python train.py --n_layer=9 --d_model=384 --norm="layernorm" --parallel_block=false --init="normal" --init_std_o=0.00642 --init_std_up=0.0272 --optimizer="muon" --lr=0.01 --grad_clip=2.0 --schedule="wsd" --final_lr_fraction=0.05 --batch_tokens=32768 --train_tokens=328700000
Each number is 128 + 32 x the weight over the matrix's rms, rounded and kept within 0 to 255. Layers, rows and columns count from 0. Numbers have three digits each.

# q: layer 3 attention query, 384x384, rms 0.106, rows 159-242, columns 96-127
# k: layer 3 attention key, 384x384, rms 0.102, rows 159-242, columns 96-127
# v: layer 3 attention value, 384x384, rms 0.117, rows 128-223, columns 96-127
# o: layer 3 attention output (transposed), 384x384, rms 0.314, rows 128-223, columns 96-127
q159:143142129142187115142146138152092122096128171135172154062113175115153087126121152080117101089046
k159:070116108163120134092103152116160161153101083116167131159192139121071191083174141175162152184168
v128:169141126142166132171071125169133115103076090099187096168149097157136158141115125074172175100167
o128:104130156072112127082106163110155173109167142065138128173131110131135079060162105159123140072173
v129:121192139085143113089133046118118155130175095048163074113169119091098179124129070154137147183117
o129:141136119141074150177109161069143094145080113117111133157162137116139011145085107141074163108077
v130:153067130112164087158075144122107101145132162176128124112118128110149160149120130114127144104159
o130:140137112124070124105162121149094112147171083148092127147107147113104168174163143143091114092166
v131:060067159140168132167150143104089120112116159053138114194187087066154132094125080125159121096123
o131:166186128168097116052116147147161142153117160191143135123102143131098131100106125109117088152107
v132:146179098128125126063123118124099088159126138082116172131096163123168154144114136127157102089157
o132:099110172164144097158110032124192105132095051133196142124226112151138179140114106144163115205134
v133:150137110197100190146133148129086136195111104145085091100141127143126108140107089078145080181144
o133:135125111103125155134157113162106140102107142137140155109148093164132126135137146115091146093124
v134:087151131132074218077167135126145168172081164147246130165142077140140243113161088178120089112122
o134:077096142147172133108094097170152089129153150168094195120126115177130062092115104115211124076079
v135:140114101092177058196132077130147157140134101092144172147122112141119107133048131131142143126139
o135:111095136152091133105153164161115072094150100159124096133174140177135141114132179101105113131104
v136:116122139101145121109126108078091087127140180082115109144105139117113145090073144162074138144162
o136:165058079096124106166116084051176148123137065154125123156151109165135133141187156096136123111115
v137:092095101144163061191119166107146100149146122125148113113121092087126158134153116145119106128130
o137:177133156108111173080141159127150149155136096113088140155142148177181145105117120164117067120089
v138:135127121119208129171089189144114117118110146142170159117164125137088112110139177051149086163148
o138:115134178095076170100104111063134118148157143135071129121105115115165113142142132172097154114135
v139:135135165113085118147129130134076145195103115123118210137161116111069106168158114167101156152105
o139:137138065166161179119159109118190094139158127092155145093133141152177154089147079159159080092174
v140:098176122114106127159135128100181173160119154136119117173098154146114083092109196124146089098084
o140:165139046095069119172133138149157120122076154140170179066107060191155177150160073147102170117120
v141:144149145118138125166162155068118158092098118152179158100098064053136090076103096140161123091124
o141:112156130164082113119096159178114136209150131105113158093108156148135150090112077078071159148154
v142:114141131124131108167110176162124197107107166153089092117090152117147103065123094125109133144091
o142:102147157160075137102104101105095128175254099122165108175114119125163104165104196141153156138104
v143:201137103130137104067129119139170160130138113091089128134124114118115125193134154112098130067174
o143:126073156144060087182155146124113165119232092199142094182089146154158155152099135114099123166116
v144:155180080129145130073121048159079158082125136121109142132142090107131124139195182154111092135126
o144:119084139156099107144158167131167111192110147099105118089114183125119116078091074116113200098164
v145:123163134108153088106116113085108059153130120126077089098133060161131124139086143101121136095116
o145:197165148160114135143169106113165145161084122108133163138157127171119150049137091099051109191109
v146:161154150143092126154126127167090152137148141094176167116108088161131102126109087112141103136124
o146:153157177110131113077105133098138113140128123157140134112114184165180162096111094153083155083117
v147:134131157067132150118078142178125132075137079159125111158123105158163116118085143084159132143147
o147:098145099122140146107171138069174096098148134078091117085143122056142156101124159148090128164153
v148:132141124092179086128070095158093159104108163156050106155130155128154109156130129126144140169091
o148:140102149147146152109143133188156088121180112092165144161150080122109152073158151107122059164162
v149:102154122175118129173202166138088172108147108163140138082103143179087079118096149147109114102160
o149:148101132150119146146113035144099131145117135146067116081129142129169171181147063124125149067135
v150:134127173157144108153129124166155135123132128144161109168061133119105109133092151187161082113061
o150:098124118183123123155132178103115123111089149063134097105165133150125124147157091087087127164141
v151:167133170124135157164145148089156120150107129129078134165131179131168136097127115122134125115114
o151:160143182155170115119152140137124078077085150064174102128091087175111097102121126124156110140144
v152:093173137120171146108152080151127150111147122150159113088145124138099099134157113157141116090043
o152:121095108171053166137150157137110166162154041139070087145101137068177145146135152132113089129197
v153:164081074155024129116163086146161095074174127108109154111125093164094173130114141143155118145157
o153:093187067110181137087074117133156116083109143157150103201196094036204169165142155161212170146162
v154:113127163150127120096128098095115121145119123139102134089113111182106124086164126108108093192123
o154:159119153119107191109103175236097085150127162134102093172125130150109137112156154138141212076093
v155:093140133117124094101160123110132099132196144102093192163101133080075160126097084103125097131109
o155:147111081154133058149131110154112110147092153153176065170124143153219166090141150060139167073083
v156:105147088110196086162176152120129128092141083100159102071190125118082109188085159135154059111126
o156:105141202119157110141132122135094085146098172152191171170148110119124138058153136082045245133133
v157:110086133136113135120130140044094181141136165144126119191095109166121125117151111134143150152065
o157:134215129177118112130165082211091145102091122205163151142141075058080179137077108123176093131180
v158:167109122126161138137092148081149095117056095131177101100140158150073144135056121080108099081147
o158:118203139121155108086121133123127152133122181081109096112166136070142124133152148131124154131199
v159:146156114117101091081181193154148134123115137144138154073119126118152127133141139116083106084094
o159:124160189121138173171124084035138070086158186165175115148062108130044125180174110105126146175089
q160:093138102142138093127111162154081102156191152071132094144118112133111122134162110090077095097143
k160:144133155117116126104148128096129123179129126157165144144161087162172135121133123098156137136135
q161:071127146134139152178101113154124139094179154097128141049135120151158063130117094205117163137149
k161:076067085146130148099139105121145158132107142180105156113067168117139149141170084128146074131150
q162:210121130103098098133100101105140143100139152145106100158104132154121145140073145173166133096173
k162:141132132148166101073225135139107126133176157140173127162153102108138120101164112098127137190104
q163:053105126087140132160098128123105152103160138139095114172085127154104118116160127096111184152107
k163:123165128160124127110165103188147128135125104123120122138129154123130129157137119140203071117134
q164:131156129158178149134155146158136105168120118165149157135139108162190106112156172095154113145132
k164:068111177163079160110148112175076124124174148158076074109106177099111140128152117113130137199160
q165:193134191104191108114111143138098122139085132110086139078099120100105102160154105145155115099079
k165:101153113106132153124188142131196143151161092075127131134109176163102157101134113112091110116160
q166:119184134106112128171166150154105101089120116090102093084090158094087199180121137128095151105176
k166:128137214154119058121144064154123100174113133160094150139088115167139128089090136120098134183106
q167:166081111166163104076162166131192060180129072195140180159175108166145164133142090170077071180140
k167:099135071150090067109125095203115108088129128108132138120131105129150092070130160130157161124133
q168:099114129113147089171136155097126124145108167151084118185134134133159147128161172115163144092085
k168:127149166141129103163111147093093143158101072130136114142131137191122121058113078128120163054116
q169:130150155129157137146144064141149152072093129131153120152100136149129147115123149105159138145115
k169:165116164128163103133158156136119109142126084073161121114112080095119166134152087142127136153160
q170:130142138105115137143113138175102141156111151095162081145102141136133130127103133164101105139098
k170:101149126150151200133106131109130158096164120134140179140112111140130156187164120129085124167121
q171:064096126112115124095080098109111119116116104190172163168142071120161169145094113165105107143118
k171:099148101151130161173079094106099144096158123117140096102129156096143123144147136111126166136138
q172:125156136150175150151150162139200155120131115080153122100147125151045104156121134170110113106133
k172:128093148141148135097160139080121128099144142156137104113128113146086166108123126136106185106115
q173:160136121071169196183112131155113077143141139125120130103092141163163097158151099137169085121115
k173:089139132136130088107119143128105181146089107122099135160184076097110136111154143154075144132145
q174:126161101155121173194165120106151078096168109155107135160091140144139160107126122085119113141168
k174:116073092165071111073108094202144094100127115153143109136105115120156072155101151096163092099127
q175:108100108151125146152132150111131136102158145087139115147081121150089107121161140122159104152095
k175:111061114096136092069133109164184165128150103158114127098122112077116135095153165106107122104127
q176:140172123213192149081157135131109096134125119078175129125161144142139162150062143148157109088133
k176:120103140071096107124099082142141108126120163118135128139195083149084089137103115153100145094117
q177:134120105086145159167162164135119092134173121047114102168140131087182097143163125144142115095114
k177:127080112086147132106100101175113109131126131126157099163144103132110074145106109133140087101189
q178:141096121133119155073138155159067083160138124133103131125158140100121101090135134145171178106110
k178:121133160095109118115163164157157091123150109136102107118113118149142090134147126111125089122166
q179:163060176101122147151144157097130177170127110131184165101125171106097163112133126153111147148119
k179:119147156075150124116133095127165118143100155115107204083131109168138163144150118132172118090147
q180:114165175126228135080169127137103127123100096094159149144104171110108133126109124167103119106137
k180:135114116178151135050118110141134132079162157121155079046076099201094183115139107114161170126119
q181:188106148119148099140124131131129153115115154156172125155088128146086096179117123119132165115111
k181:113097122134123118176120142175133179118172147144111144134129124148149162152165099142157143104110
q182:128199145155115141119116133190143124152095161119117117116168106128136176096077127165095136127100
k182:074131141082150097094115149126112164157142127133130164155100153139087111172162124123100219104094
q183:102118168116106092126179149166108164116113127167172099142137151155149204107084129141122026134154
k183:119169089118197156128109106104164104113114098133162169146090099117154103109137100099144134124126
q184:128135142112107058150151160136125122114143093120108111146067060153146106144177137118139149130157
k184:199127153145158154193134154176121163129094134138116115081132126122129111152072124132170154105139
q185:148144115094117123118119131133138119119119164133127091118108149113099099111084109142168182142118
k185:087167132151142148131164121108161118138135087133158174170166130154104063154150147113112141131112
q186:145079113105134158109118174145129107158126163136147147150111105137149107134139138104167197119080
k186:117148126124118101163093146141094103130180098130077112140153109119120170141111176137113100165119
q187:119089142125120141090161063129155135173137111113176159122124070116103117106121109094123098088163
k187:129146127178135086135101085140132141142112173131148100126084127104154134089102152154136124093155
q188:110101097118147126151128172161095118236117089128168094137098109207133132166160141158116137119097
k188:172119161179138099147126168114091121148110127133042109133147159120150117146149116121140132139098
q189:153144179121127107135148137117084108159123116132113168198131109097097141134133130142092095175141
k189:150165146117139102129133130120157129119120119101106111119104080139133106153131143171167150096106
q190:142153106154105109160175171124086145185104126157121127081115173164125135086102141150104149122140
k190:176126182132144120142091106121124100092095144126171148175132149133141144150132095164153167134146
q191:070169176151117096124097122135130127113108167137092130122169111104168165073116147105098105148116
k191:166141112152119134104116115142118101150140119188201079138122115162161102164079105091159090106126
v160:096106096081154108149083161160142164089100124128145140111097145072139079079092023139169164108133
o160:132145180142138158097173126144120139153147147118123082094209140123047127195033123139167101093131
v161:152156146113080083147147134099095130133105095095153080072087103110133167136118132142152116143150
o161:147071119161109150079136085169123181163123119125124119091097149142150186122134116091150126146064
v162:135156138186133101091088168140148131145101154135185075071176173098142154120133093083151118096116
o162:164171169157113142123172145149100177109104119114122096087139171094097148115152108108160068113103
v163:149132114116171123125185131085137132251180118107188106143178126128113132180102104146121117114127
o163:099167122081074158160105103049113119083136143150148160085119137155156136195169167107154119106085
v164:139131104118168146133133159131122127113076104202186115065154181132159145117167158097079137150122
o164:149140095163183154162128088179110157131155134136166139143108081146114031095110090074149145151129
v165:152167119131141114126162088147134155186116130142151135073139182118100134123151120158156178131133
o165:075117094108096128113151134110142149107109089192131142135166090087129188151128106146100126118095
v166:165183108153167123103157168087128082119083117097173122105116125085112132095141101182098131123129
o166:140164091151156141114099135066128104127152161187200100151166193143139115174110143124083128131110
v167:138084134102147083089120154185155096144118119149151135144186140174142195079121124176089102090133
o167:129094105080122209145145163157128114156152165120153215183112141119152070189171123137148145145112
v168:107183122094173078189103116128163167131112107104146111236134094112137103135110091118143183126143
o168:098097091101167178124081155109118088120087091119077164043157159078119125114162111145110152113064
v169:081164160113138120141109143128096169098074163098161102123121175178080099140173165140184160089144
o169:113140097140096119134099131151155119137129069065111126086156157157169137122076116155081113158151
v170:126120100102160094147078100114088102116160119101129133134074111109120134128144065049154094097137
o170:060105092163106132196151107169150062119136093140149031101124132132100164139118147094104051117119
v171:097104195123135109078116131105107114149124150118119147103129107161123124106162110116128103077114
o171:131035097134111136146130122149143128128081177153128128198108141130157136109109147127163061108114
v172:107116141158158118205122155123088109159112097134093140147180099087163109141128183185159125116130
o172:154157115163062154136149187096150169172116129111146145172114081156048169181163154128089168092083
v173:182148129140071169125095131101102151126165134172087142151134049096117154090182081125112167188133
o173:114087176117113083097114123124125088115135179091084160110105168086095141148110167154133157075110
v174:139171111096171107108080130173139095107132151149146137151149104114096178094073072112169109121123
o174:163134166192131107117162101134132136112163112110106102149087079107126143156094135195148114177178
v175:155176122106135142086126132167114185123088107177180115095112148207140143083124070111158136073117
o175:144118074162129173154119133042112093125069150103104091167147097121192141158094159155081089102129
v176:094136131162150177148180103145190159160167086136077132123097134098128255137148166152087120102119
o176:114162139093113078088122182135077101079107100083140104136109156118185160145135145115134112148137
v177:095084091091158186121135164164124127131165123128127154143130153107123096109138168146118152123188
o177:106116131075132103134144157102089153097162096162082094177088107105166095160152112111114142103116
v178:145161148132104177076079166088163105112127071101176161101140139178138100141136131117175166070107
o178:117110125122110176156101136216125126056075170041126147160188159112081190011109118094080114135170
v179:117127212127098100121086142128111142165118174121103172120084089122118142177108128207086107202107
o179:103096107180164151163104119140110134109149155142144101135158130104084113129062108139158142122160
v180:131147161137135104102113153106182116110151119126198121111195160102125120195132080116183103086110
o180:124149186120093095151102111127091120151090197143129122068098155116100120108121104102116172140109
v181:132159130123143178162194195103111196137178121157122110078115145199087073154131145096109095167098
o181:152128176151104104180120112115127084118084148096124124169180103087153156073062131156158150067137
v182:090107122091140136141125155137109175099147124147162120231080109103141182127081145099061151178136
o182:113064090141116158117132095069151093178129098090109072091070131126122127075155108174158113158118
v183:090129173160074105102127124129102127114096159108148152068109116118161104153166199120176136165092
o183:169145108150124099111094094123133110150062197186039126166141107145104124113133105148148104099150
v184:173131124157149043203143141150120164149082128158059087117154163146115152133138127159146150216142
o184:147060143091129141152127131126075104154119137063139204150151095165138177164119122111078130092070
v185:109126152136082139105145107158088165089111112111152053146060142105094159144106110142102114169145
o185:133154117165146120076126132111155111161115123076120108105139150171165086086138098116167154125095
v186:103088097187077079088115164121128162192170135143140113134125143091154105116165089113140127074110
o186:163120149061078144108134112141112171088085141135098076131046156169143128154098156165091072213118
v187:103078175069093147082095095144082084114138159088144134098144079111115200181118091131147125095155
o187:091116121128155143107128136111159159099155060121061135128041096136125111147157134100132116164069
v188:202143112123103132121122122167164166097157154165075182148125130055178135083126114106097073140171
o188:122165152136124103119127130113074134126143132152107094146116111181134130117142080103085106072168
v189:138086139116128122144099158138123099174124135144173117127151120113138098122117087151122109129111
o189:154158116178181152191159131122077123106133099146133117058125135122112119103149129072128201153144
v190:186196152123123066143109149128065157110099115163082138152062126159138161158144087129151050123129
o190:110085148141119107097105127149118140160107150134141092179123156148105131116123119131121122107107
v191:127130080149181103157159166150119168139170118133126198079162150124116104131099137173117107132139
o191:162164162052120157147162134106100142150110141151160103160098160144180141122101224112131104106101
q192:080093106096052166176103090088187179232123138149112133137106094113133162190214100119129070168152
k192:112160202144114105134226163110121007102106109065161062165129121164143171087113122134115052118212
q193:129159152091153150105134068124130112171111122134151134100128063143129064113039071119124059133096
k193:097120131116035085168092104137162112160138117173178137160132124114105123174105190111159084183171
q194:026146249091129112115188131133110113100059110103155142130187138156134120131074100081107162153124
k194:142160090191099141119177190120123157167234152124070105093080142140105109127118100137086158205133
q195:086133097067102147165105148144149129120059081110138091041159162077172134107166087174142110147181
k195:101070128151153131164161091096101092169130139149185132155177078068144134175089231125112189114160
q196:164129108210154166099172119108128133170196138104124150121124190093130092110135192139144108126152
k196:095109159131079140183131135128170110052128123102144119158124111099117148119086172137157138152176
q197:072073156167118091170133091113111115157027145088063110151091156000123096179147106096195172106067
k197:112115078151104116165136166125114120063134158192200140132148230138130142097133151153169105110117
q198:037151077149167158012043157158158148154112110116150134102099202055122102129201145238094139103119
k198:109127139084082131170144180091174142155097153120166099063137158175152169143090095083193112141101
q199:162095196125202155125194176114124152164131128061168120133099134137114104088149230042137178131146
k199:117152119129099089161122135077168108134123119151164057179125092134140098156112124131109075181106
q200:101136109142140069093150150135090148137158141113168135152145102165130173149141119082140133126125
k200:164121203056144156110167055121171070071108152091103127190102198129104132111141109118119175178197
q201:141066152123108169118057118146158149175152161122060159066127186125159144102146204194129146056066
k201:093085101106137103159198161142107137034055093100132201203133067182192222113122047149144140170157
q202:114069084178199053057129101165166136096116180141091148160166106134188171195152180187140110086169
k202:107053113114072167131066140143134071073155133209148074155166127152094175094112081111179144170118
q203:114209134081129069131141119104058119144125137078103134131178074203106136085100118051073165095139
k203:177064079096041086105029099178065189222042147154188085131115182133078129121129121093153105167160
q204:134150126170079047115112144094123130087132134121111116135134086145087184067134109157072145125144
k204:144110174123114145124133126177064103154104106093144172118066133077136177075164102105173119093168
q205:105132132140163081194052145184101171168041172127101137170113066189097129083165149112129087160209
k205:139163109155093103110147152183148166168143062105171144115147103204067136110164122211112165144131
q206:126096177139192195065152168119121125116043136151106152129067202123123134129090132137083084149129
k206:130051064107079088114095091111150106099163071143183134073049129145134086191133104091164221039123
q207:167126115088116158141136086140087167095160058093097088077135064095146132097042089142091088099129
k207:105126193164106055112171126066106104124072168134142139070180153147160053165188117065118134134125
q208:138184174167107101052119111104198097132193138148107133160143100064139120132047171148170108050119
k208:213160111127156133181182071127162104129188133145154155128045158130108168129112117139130138179043
q209:127097083091088071071122135158107139082126151082127147129100121154140138123137184126021141131131
k209:133100098142144145163136152145120172125140131215150161114120163142176145199115142123162174157168
q210:083094102152100128047131091094168092080167108236125168137160114169115099080213163078178162071100
k210:097096098073174126087171021143106144157183117062141152201160193123042123102120126122093105232159
q211:131119093149106187097120209143104125112111117093146103143089216176102089091105095168093178093099
k211:098117126127151105160191105185161143103159168090106167089156055142123136103163100086153064133153
q212:053099125099119148169181144185071109155160091119158136136070135088096132145098167240170111193072
k212:127143131150128141173129077135159118097078146101142148165160151206177110040142130113097135074173
q213:118114077088136133153123112137156133152141168173127104192116085142107153127146120101167095186090
k213:112071146174213177116114111055135115076140108130172161114099139157113173085168167134116129066160
q214:070074091127133118134170135173124129144000111173119163101125108112150074154140173098135155105096
k214:123170144099155134133113183133141139117153070074086183255162147166108219155190089151192171166162
q215:110121146158132113110167135154122135114101113117131189113203135132098121151129079158149049114119
k215:140119185166059127143135106058097118197183080134106131116066118149144165064157151137186194155203
q216:163101084125111097096092083095170170120070121183060150140090068192142150160129133194078090163128
k216:133146098076144124147128189121143144132087136086162126116156192061132124139094153120052149053072
q217:189180148115110114169163181147173135225126120194065174124161093083129129109102146089096125140140
k217:175105192197109149163102119171090156110094098076114122182141130127124101100148128105120040150179
q218:134109191127162151169132161206092151158127113102138177138103079111142169155176110136092135130084
k218:200134030172103134106150035185124121136154134174203143164138137150176150149075119148185157119114
q219:145106135107097164128078138174086126074127200037102200122086104176136139136103110219136136107074
k219:066126138046101128164137119169076120119073065147082081138156148109122162116142142135163205164164
q220:207083146108128118161182164161150082109096106139109076149101138135115106160084119108169202132135
k220:079179107129166096123144060085065146149103186129057169160110093251146084117138094058089115148041
q221:087188143153143188083139176168071130144068093069074147119124120170120131114165148180177108099100
k221:232081108082153166135133082108162126134114172159174159172182103165201125106112142088176058131142
q222:128112138134145173091039094116096152150192128142137120048181155130112140081113081147050094138158
k222:135120196159164100069122140141112188103102113105140117103151132145104120117120085208117112125160
q223:195201198115178154178092190180098181172154141046138104120153172102203092167155152076043169153127
k223:154108072112131081104124124094111144112066085109130197174108109095148113149096190095121138057116
v192:103174096061137118170152132165194154183111150142122149091128134138054114128110146096164153084144
o192:115109147109174174075125133080081147128126117068149154122086099131176139133112141166136112137157
v193:161138158130122104049146141140158117126078196194134122095113079130078153155134097204130150125141
o193:134091145119151084179131098096125151134154091145111138139151139137092137119099117164082060181122
v194:122084110129214140156097194077156124140141113123166116151158178126097035159116164151078171127091
o194:081086134066133157113138105122075104164138090099129139094112114122147128150146140144108109142105
v195:110111172138104109098157114111110145163112103120111112203183121136147135148144127115197131130171
o195:159128142141175152163104164128076163089141133151182196139147129161143064117102110093098170145129
v196:151112154077176115167091110134163173211074108096163119160152076109139130116109145195145051142164
o196:075098154156171138128111154136092105191141154123171132099153117173109136126137111069076182141091
v197:108144115117183131152069187175146151112121130117082100127122106117130112108098153145113140060100
o197:049068152123117169128133074137159121134132148165116120135185156138076152130144166058175116160133
v198:134088111108106120169126153100099154110132077088058153114106094119188141067154189118074160167183
o198:094118097081140117051146117113154172161139146171200133122168156102148142154161076101122115149127
v199:091136112118127100132159143168143108101136134166198116166087121108145126113149104164132117077175
o199:126103122163143161174150123141132174199182105140120154101130125128077127118113117127200075180111
v200:195157145163136129136103086162156126116189148107114150062111120118171082135144131091100146062167
o200:133048056162105186124150099131155113077090097149148133158112147147150091180147144175093106105120
v201:080132093085108086144107137202082153139143088185094148167115203032111107161120110136127148123061
o201:106120179179145125124103116058144086155186105131151098087133032227092171153205156110138111088148
v202:123162139168147107110165108133152129088097118101119120095140158128129143158133118121158205171100
o202:036142128125077162134142140223148167146137140098089179136213121121086134142094109125194127119135
v203:117099141142170066097158149116058161199151129115173138042140131155100122125132231146114131172151
o203:155122148129091153075137095122161135128167144172133126156089173061170146112140128178181123118127
v204:116132127123177118125120140103110152080138126153097130115063150070124139138097109115178125119151
o204:076170111138073146107182148147149131102208146078097170134145129156157090109190099175104147115123
v205:133187118130185094144157124132127086101150114096064174182102110127133142081113135173146150135147
o205:145034093105108116162088117150128083102063115188165147156162165138129113133135098142155065122126
v206:174094127116130162111130058106171077109094150074122145137087108132146181139110072159169114093147
o206:097161096158117134099149209147070086115137102118143109071102125147174046118138183115162113131154
v207:148113072082114150117140178102165122102101110121106113151170145113173193102159170120060094101135
o207:124127153095094151170156160149151136120196142083111203101159168123090127137158121065120127108114
v208:073120093136085145143155073104106073084121075080116144182151106204181200134061128083147137084141
o208:137162175144072054123077200131064126118162162117099095127071147100093099155160152163129120094159
v209:119117181145156129192155105156137109139149147159175174068104129184036141126091130161171088144157
o209:107177081152169123147173098094150156144131104123133150089175136095204141134124134124174095145127
v210:172062098177167155152134124162174088078153129136090140068129169114082143132168170110135146123131
o210:103199096087075140130137148170150139110133094211118093174129156229151141132165092113093111160143
v211:146109150116179119155145134097094156089137091167150153071137131107182103084098116115134079161137
o211:105095115117072178165080112167116115090096153156072105157149180130142128128115129152136140097101
v212:089048120075137121136136114130133135189155094130190167099120146190155064064159086189123071165180
o212:138129166176140139116129046124135136124073145141125125130118118046137128189061164158154169102158
v213:117147137096157169145170068115131141218104149125174109136165154166136108062165119109150135153134
o213:177175120109133120159165113213169110101084141124117160019083075143169156138082137082159176140099
v214:132147123124129163146122117099139083150065120193143110120110085067141083133127135136117104121091
o214:160094053108133148112114145152101167112133179108171124198159167130147101129125108120138121097128
v215:154183122120039118079134083151045112095084168171145133155134149051086077184151131110111086081169
o215:160075167116203148106115157143089119147138147121161131147110116192142100126121188134069198157098
v216:105044081121129134176131215174178154124112145089136150135117114166109103151114032100091090077112
o216:083071126152101137053131082156099150132138126131128157109150139160139158160105155194127165129128
v217:069072112118146120110163208116146119180104088118189104188088121161182213102113198125120141140088
o217:128084132154103102186076112192149190099079154121072115165127129156129092143130137127100081080146
v218:112144110157140134154126158168110201165140157156093151166074150154076072161147083144137117093082
o218:153146148116035141135141070165118148147123121124206133094124085138126113110148154063095176176145
v219:121099134122118124104091139098123122110160054140157106088093164151147154093113141158158068061169
o219:128125088162161152138131142148182137173190113136160160114134148148112105187114160121079112150142
v220:088096120077166055170113095190161126255142155189107084139142129087098058181136098144162111114176
o220:183141159170085160100158109106122149120155130162148178123161127138136174149137175141131131128131
v221:182190106123181145192150117112175142131135156165087121129108154111092086103175104131138122100171
o221:113130100121112135064089157167093142120185190142154100119156158165172135171087139143168165120128
v222:069075113148145174128081112122161152087178132145195127136101140088171146066121114123095183130116
o222:138105121124124118145159144132157128092107158093159097138134106195126089153128151126128081144136
v223:133136119074145130103155140117104055177107135210122181190155071110116118089121137109113137172126
o223:123242111206185175154117157089108165123112092107141090122144145164133086166094143190111093137118
q224:176105145076074115174169151196123138134096144173115183128063118086138083072183043056147170100126
k224:127193178090154202144104156100139164085089069053104127128120057180181210128112112084091103144181
q225:164150135062078092233206151133118153177054127151130085192151121076124147178178154149148132090153
k225:186065223195175123127160113116108156208117107144145161028100159143072111079194120130080150125185
q226:110133159168124069115102159113172110113107161097166188117118115165063096075000131148082097105122
k226:176178072125058166115180022127089199186207161074170133118114108080193091084153147097150147101083
q227:068170105124125115089085089102076182147133166099201139156085179107042036097126137211132096151107
k227:168165077075127073138106107104132122084169083169069190078132138161135120180075143119189159165149
q228:085153156102105117130139171182135117115135105115115143175190098120156131137159184184168074113179
k228:090069090113119181145106107116103108186093132164220154136101130124162138120121210146083092190153
q229:123138095131120152098123206102128072107141124131150077060150058163173160109137182126104203085126
k229:059145153164255166194070139182173067136101142121097129121057196066172129121111119165198121081184
q230:072110125192143158141079120133071135115151089129065054136129127058128124146120129115076135008128
k230:130094192105124040102125176151185170163025119064110134178171062178076172105099129160149094096211
q231:043185087108177110147086164128212099153158085198104092072099075130201160128101186145114081175101
k231:199139152093042163113140143207106074079103169149124063190127075116150062130114222143144149114116
q232:104098120160137104140082133121082109140139090139139167098172091137100158183129142047047185127119
k232:123048101161148255128069076129097113133162199169067140037095073067114108150177182098134088095081
q233:011147142094145068066103075184154173217149147192156187116147160109159188225193147122179190152109
k233:117192076131181118109137162027137044026132138033107133103142179132212127113016132044091154168115
q234:143124172123147090154122074088097080108112107114156147197120120109049146083149147217116127121091
k234:166196110136060133108143145109164103092165140093073101079099072065110140150131065057154150124167
q235:101187123077141207080123122139141067166119117165115098140077160147135111220126148083119192152093
k235:138117089174187130141093125119187114131151163206115094108124134105087124090002030116200063104102
q236:152079121123152127143080183062037063118118144184106152156078118182106130124034125149107169127089
k236:087115170096147205183056157174157131156148097106235205178109163121099134101211203132132153124130
q237:124137093132094094198132023211056186156113255166094123125115145116140147137109059148122193172044
k237:124200185057150214118162068108081064096124071141208105158131227120089113077154161123121044137197
q238:165118121179123108148108112105151113079192113099158167086097085020083093134108143120162120171129
k238:123128128095129127112110190123129146109049056134118076185088121119221045119100090148147112090147
q239:120091146095085177250144187121085070101123043116113114178094139138075109092170089171180111078110
k239:092099146127079113117156075124252174147147154177111140122134208081107173106102146217070124157189
q240:161157179107147148085085053116224161113132133193148142142102182087124120065128118117059026094103
k240:255054163140068164130123136133039101077134095091147152140083141148198132205138131190163067201083
q241:104106198128201099077073216130132148133183113102128169099129145162141186093195150110178138125168
k241:048136151095044124207193135098197124212160040093106118113128071245112204119110127123145110105221
q242:143131227059125103036175145102088050050092153129088127079183071108126098084082078163045116111126
k242:139056154118112092005099102119202151108095106117143137162153126132093115066102078107120148127070